Each number is 128 + 24 x the weight over the matrix's rms, rounded and kept within 0 to 255. Layers, rows and columns count from 0. Numbers have three digits each.

# layer 7 attention query, 128x128, rms 0.0282, rows 0-63, columns 0-31
126110106137129127118139141110123142120124138128121104131140125126130123149117107132139114131124
125130096141122143138101129138115130118103105155121108123142133142147119122113137151134121126107
140103119145099107113137111096132161134138088118126114148145146111121120107137142159148111171098
094114102167129107146117147141144104151097117124172094133110134133129155130069126150162152134119
135177141144115161139181141106074127100112135142119160197152136120125183142134121109142167078118
131192114095112157121101110140080186088170117135146120144145132107173146179107106134098102142072
130121125129117100111092195111066120111147174150116132116146122080155143138124136100102136159113
100229051122237116106077109076141197133115143128142116121166155137093140119139137076149152121133
137130114133148127114147143131124142139129124128121138117134141120131121117120141152116130118107
105108116116124136138153156146109113149107140109150120098129142154121160129123150145117140123144
113152143111127151108137139093109129095149170132097133138135115090128110114132099114143111108143
139152139125138132144120118119138113095148157120116158119112128116133128116146116103124132110150
094103156095090115154111098146138050111069104121099156111157104090094134126136110130143101130119
120116119120163115145136094149102113159109136079146137137093103143051077089112080126128143158096
125107160133157104137186153129204201148111105134133101131088161151103119128105183097136099140107
100175153107129136091124099113146147113142119111139139133148133089087132142114131148086089137141
120156103144125117176114112122186084112141105115135119102139109128150160128115111102189034099155
143159142194146142136110163154085130114117159095144163109107113150057116094136139119142125134152
172103099146115119132146126153161089177100111100125148128113136117132142151126127117092125137118
120125095094164150095130167166170080178094112094134112098085114145168138127123090151137114117076
179105156093156133149098150116164123132130133135144135102154177119157150149124157122107165161083
080086088078125107108130187124119098157112167116127136117177129160103102081122137152164084064169
130155186157124176108102107156115188105151099125170140136170133129134163137166146108159106118147
186155196131109167078131107147081123136123133097152138158154113113101101137121158123083137117141
130112130104181113098110119117079092139117113104138111132093129131107143172116107091136154142132
146111069156120124137140136110084149092181111118151105132093115139070149155129139075124106146139
130078087118098139124123132137114126097081174104106154135118138143104134105116165126114160119101
089162147132119119177137104119121107153127136109125137133127129099129168140121094110094157177083
099127112095113129145118120160087159135204087124149173127127151122099125125180079065157142153090
125120135139092072101174155136160195094122118124141109126103104154137147149082082151070136096169
099130132127147092110130116103140116102169128127175109104111121089091133112140111094168173184123
111088124138221147189119144169107146140137095104135122099137130149165108099137165156077108147140
114087092134124112125116116148140102155100114127131138147104150141136153148139112138105162151100
145155130127158148134146106083154144123123123140133165133154167077139089136166135156107101128121
123130141122129119149158142119129143135109125131144147136147155098146126128154104142096136121120
121090130130122122117108161179121144140110116112131066131122088155123171140077115096142148142115
115117138081147124147114176155166127074130136161096130121152121114155153147120131117135135120094
114129194158078104118145123134150110120117119117144131125122132141130137111145073140101120175157
165151134131158126130130084111119128120123118158177154160114119109140123117146184138138108134148
120113128150095102130164138105131151146131124156193119136110144140124120122099099149116110107154
143127161126133128121149127159120116152170136127117102140075125135114155073087153137106165137093
122114080122143127152122123145141142147070115164159151125128174118157121158151122158087155123112
145100139124114113143133141175137113117087111134158097182126107147131181124098110130128174120115
143152142138172146110109146121108090124137157110111153101125149092137121107135111140104141167127
160137118134133112130143091114139125124113113127157144125128134113139110136141141154122130119139
122110160167129103131116131146106155124110131127148155129138155155135122127123106145118143134112
119101149146127176138182147181161117140160122140128166173128105123088113157137149143159141078119
108102131120130144064132179131146146153072115065130098081094103160153148112122107135128108152129
102125142151086163118136138129120137122171122159122177120136153149140146134150129146109137100138
105145124177110123137124181130151134155142125117132137153164118121127148136099109104122107100156
135133087080103131151134085113110156130153101161148141146148138114138068157138146189114126110131
107141123154166104134159181128145139125096153129127133114107131148155120131135130182124117167137
127141123116115129113142122121138162135127146146118132145122151130129142125154139138118125124147
105155115081152110129131121101142151130130129141138092127135125108129160118136147144109084105125
163216092070142103182132129087110188164133089083153167137230170104225130110138182193119112101180
139102119162082134156158113112134091145145108154149134129116139115103109115151141169151133122154
157113117086139153157125124143134094149119142132108122139114095141119143123117139112126126114115
130084158111117108099125155138128103148160122096101103129154137085106121124101105107097110128161
114158094112111102136162077109130142117144107145134120149100137136131100136153155111123135135142
122162114136136109123120092121093133107124169147144145144123121112113106133124077180122124117127
127103149117142157145111113124111123137127138134104123109094113132105158105113121117125158133090
104158092126149183115150124131078159161143145118122130128169138119111102133146152198121103132189
141111149146154149127129158134117122136154135101122114133137108120130132106118107078140131126146
141155159064186124132120141137135166106083166104114098102124133159169175115124101123127160128118
# layer 7 attention key, 128x128, rms 0.0269, rows 0-63, columns 0-31
105121143116120120117147136122107137119137139133130100140153093147144116135106118143163102135119
136130120158094097112095097102131097127096096138143103137104120156134102143112105137156155065131
124123130127144152146135127084156147091163083115112161099145158087131116115171101142149157134135
129123107127134118140128137155141132125115160098160127148117112141116117133124104133169147137136
146073131142165165147137139121088166134122098063098124204124144136113138157133078092116108041120
122191094112101130112166118105090161098170122096112145137145157154133176185118145126126146131115
122150141127099113074106157164093119107140131127153117157130158127120132163160136127116176079119
073157108156181144139106118086148163115150132132175098088175158133120145129159151096122103091148
143124119147106116123106106138115174125155109162130158144140121118136139114149160130161151140142
119112077123132122147124138141110132120097146120140107129107129135121148120116131138121116171138
104137169119122158065136104092109138111148123114137150140108114117128129133152107117139133097138
173218159137154153108147104097142121090156185119119163135104150089125145105178120080117140098174
091140161159142101169120112124086058158108100127069123126182099102116118144101124129113131104145
130113115070169142175139139117109142158137170096112145095118117160081098096149105103126123111157
100113124129151136104155193138193186145102105143142107074097131171080140150131163156130121159176
117155096101071128120118106081162157095141104135129130129102118110149124109107130127106139154160
144130140121103117169131115116200091080107087093113098070180109125146140148131105144141123107190
170194082135138110155103146165114152114150160124185151049119110113100103110138162094129173194151
126113103132099114103105135123128140132134125149123141184109164088131125153111141156097132151152
149132123139111110084136115157144050158134124086152142070154126145160150168114144157142097179109
113103124093120113152150154148183155116137144165112172127154139108114149139118143153108131166084
077107115084136137142127162093155122155117140127147160070148129117146159115121179125093088104170
125156138126091156123140142120110124127146122121145126138165131135124129127148133096130106128156
154148117117115129116160125146101104127138111150112129129109117104092120121085139133112143155121
154086108161141120130124106160129152115135128113122107118140129094135132165119088121152105111120
129102085123117101142176149115115197106127109101154128150113146144123152158131139117158144147124
096092128181158110137146136137094117065099170126130117162122113176159116123078170118130131057059
117108124112148130132082076174114129137144111096107136166115143130116133145132114161100118130149
118158107082142135148099109166065160116157107106128132124119115146097109130154074133150133124101
135129131110106127128175154123109168143122144137126129161114136132140155180118096124124146131165
159169129084132116055115108124140150101160133108174111145146129114074079113136109113133151148128
123087103187205141202130115154156125118105109136136153119109144129144131091148155127109099199160
151128116118150095102141119133149119120122130116116154145115124080155132147154112138117142113133
104136155146133078135166105106137134060123149124088164132112125120125148145131088109156122133127
128129125122133117116141127122133110130116129126108128134112125136129144152119124138111111125116
098131130084121121154107118205091171118063134132202100169148078137142126154046150141159146121133
163104134102125115113122122105139191089132143155101154130107122129137210119100150119158162160100
116148117109125099116150105078097120094093164142150148122120138167140156117096108146133114131098
111154123122125129131137082136118111119110114111154124134133097143094091133158163112148112127140
120139106176099143126156147103147094181154121117165115145133131091139085090138114134150091142168
134104091098108192118133157155115151179174082145115129135168158118145094123131175137094137140125
135117103129133126125124119134125124137119124111110118154133134133132134165125141144112131154133
097132172068107129157131114180117168139103108137163110163148085138125133166058199179130157119114
187157132152114150085123139086139098083185140128087153107104182106120117104195095138103141125146
130134123125120157115122153089141141140142099118128138110141137098140071135158142160133117108152
118120171153106107138130125148136128132151123148149182146119121133147105117130094114135087110137
108120130130151159097087108096093103148159142138087110094136125119096134104123171138103159177130
134122128154131111133102176132188102130126140120139140156126126110143096172134123132151084178133
114137145085149137128126097149103131175153123081101135115113155120168125115147138121140150148128
136157122117117123135095119154123117151110109113159125124122097102132165137103134140138126151158
121166104109151213110136154118121125160154114094132152089163148100157097118173164152114073115195
113115151136150113159134111172153132107146148135143106149136141138136148142111134110128156128135
140142118115116117138151123126104180134125099152102134133121152125154111133127114165118135115122
132127082148101129111158169094110152107123094113157116155116156134106130157154137105134120168121
143145130108166163145142114125157099162141106099132138102151132125128106109164127148123090143198
146163101161089204105143176138131129184174122068155110087175118095148075144168155157099064145172
137137131145122125129137126113122113126159142105113108123143113112145151140120138167164117102140
108146100117159144137172138104134138135083118096179125113129110142101148128096155119127134135160
139181109135150180129163082111083134135153116126121116127143142119129106096155141163142131138174
116151133159105139118118109151122111126160112107154108117114163098126095127140105098102128132170
125120121148086135131143165140144151133166132136122100131103124104138083151130134121131112104119
127149143113157116140119123136112133127117131149125124111118127128170131162125125141140154142111
114138155145136119133121104151153078109109135111145109137103082143096121138100151114149095154139
132098122138108111129139123116157106111131129144134139150112130142107115135110084100146140100140
# layer 7 attention value, 128x128, rms 0.0262, rows 0-31, columns 0-31
134161083154130111124153128083103094123116123165083144105128112129156134090122121130090142154089
039090171126144142172167113113139129146130124134158134130138199112114142146129099127159157141177
111116124096206135124077122136126129168103101112162138173156126097121081146118141126135102145109
152099156142140142146152113120122165131130128141138156093145121112153134144125148107088105204104
123114137117131140078139184095122128142150127106105125129125153138126114113157089160087127078122
071153145108136155157136120120144122106135110154158156130151140135132136116134126120136061178099
120092133126152107104108092082086099143111104165151119096108135108118116127134178122109146179106
166106129100131140110157122138089130119169125143170108121074099142110082068129113091103134085142
073132116128124132169118119134051134111123141147128112146121091156133127106094097141172118112098
092149191078143117152161184141156125122150181120150128115136136127131148117124153111124122102153
137155097077139092113096117116096164117127130161082094144139111078127125130123119127123123112108
136062086144141112111153109143139125111102102136091134133123143141182147113104126152120091185132
120124142137144105052151164085102086131129109148128124166079127161102097107116134134118181119129
130102133124129152129112130145150127129131119151122135146127119070171139148133141120147135090125
123090127126166130136177161168093128128134131123095133082120089100135105099120121156123120135124
150120132112121131085095113223100159129141123105199116152131144125122127133149154140136147183171
198162179135130156102126142097135110121130128114115141132128176163116121129150103165084116118071
164099088133119145089143137139145138091106183112093149138109126126120106125150098114115115129074
090153124113113103092153162121099075101134158144093121123157143115103156140092147095122102122120
144121139087137115154128115174091152141135085122165120113124140127128124108139106110158167169113
139148167109110110130154117097114125179145135106138125110165155135156135146121141119101132142142
077108123090136159162131098138156147141124108147122124131152154117135181125115143119105110187112
125111147174166141117129156122139110145086158130125143149111161152100121131145127144120145086139
128122134151140142106113118118102135146113111164167134141112090117108138106178135112095113125088
172127153153127128103155162097096124115138128112138118105140143156140123136100081138138154119128
164105110124095120102122114119137100133113158112161109146074078125157129113130120118098092108141
122090130089138122109071096102108159131107103145110124182127111138146125108122160102133127167166
102131086100141135141114131116112162133133119163122118112099141115149166141106110124093154160132
119097112129134117164145126107113143144131104135143163154154169142112157148152157156124182166155
083147158131112117112156154128116113139150141127133162161150123134143164108126109105103133097148
119120114110146092133188142114103157127161134077152122118064163150058149106085088138136092149142
138132107173107122106132117145118126117107137118150141089163136105152085144113194112158166164182
# layer 7 attention output (transposed), 128x128, rms 0.0606, rows 0-31, columns 0-31
138132168145128130078144176097156166130107162061139110127142116088118137173098086081098114112149
134115107079140131082106145132124120108128158125106135123062107173141096112155087128151110113078
161114135094087120181118085181119158102150109197120138138131127162150165146158148168128135141141
133156137151114159129121148100138154112157116094117082168135153106082116124135094113100140100110
132141086169127120124158125110107114088114172112132106124117118134106131114136108112097093116104
129118098115124126171080122164110137115157127154139160121141134125162164144168137152147132141126
164113149165115095163090109127134110144126111148127138147143142107143127161151140138143159168132
149158161160113115113153152077149103120139107146153120138152106137099111119104093089104150118133
092124115077149123129102132140162138095165142118145143117165189169118158143111165154153138152160
173150130140114160130126145104093130120121116113083110126130112118171120141104113146123131118103
104149126133164139109120101096085121116152150123168156119127146100118127161089160078136161137168
133191132185129119113138167119068136141087183111108120081124128129115129109065137087122153049151
138157136146143174104170167107124100145139181074116101087112090111099137105116037070094097108143
087136104122133088202131109162143130140135113144164150114164128149130116133147175139120130187113
161147150134055163100134190122133113142130169073122085108115157137144113104072143127107132122109
112116125110114111164097091123123119107141088153116133152134133120137148135171169123137141102122
175134093155134162103173147123130116132113174136117115137097089133116116109082076125103084085111
114154174146106096069146145056113120146087150115139106119115062088091079126087096131111092140141
128165153147109133123149143082065153099137142113114139121099123079132128101088097109117140106116
108133115133126106177112113126138138101135133166135120143135168145126192153163179140150149095151
151141106136151105145088150119181119139151097125153109130109140143087112112151142136172117086117
111126112108135124142133107158111093134190101119125168106123138163109159161143131160156168113177
141109131128122120095160130072154131126098166103140130105111109119112128131132077118122099147096
137149131097085106128135064160134074105157168086142134171093118141120116186099132118094126140143
145149170091134182132130175062094141151146174060119092127130101102122113101083086124115092123129
117144149139129146078189156144111104171103124100103137093109100094085085111067103110089114100157
137086134128131121184083065165108134130183084140131184151114137165142148183174147137194171164124
098133176150130100105147120125097106095133106096147076122160129113149126126102122107133153166098
122136082122153101098129114150165087117112127118129119126095116149179141113193125092105177120121
115131125119131103140121123185161144122112095112109127107104121138124146131110090104127148148136
123132130146071142070165134053145108129118149110111079079114128115108140128092095135114099078128
115127131097097131180101130142128124161151110137104143147186127099139142127175160146153131119143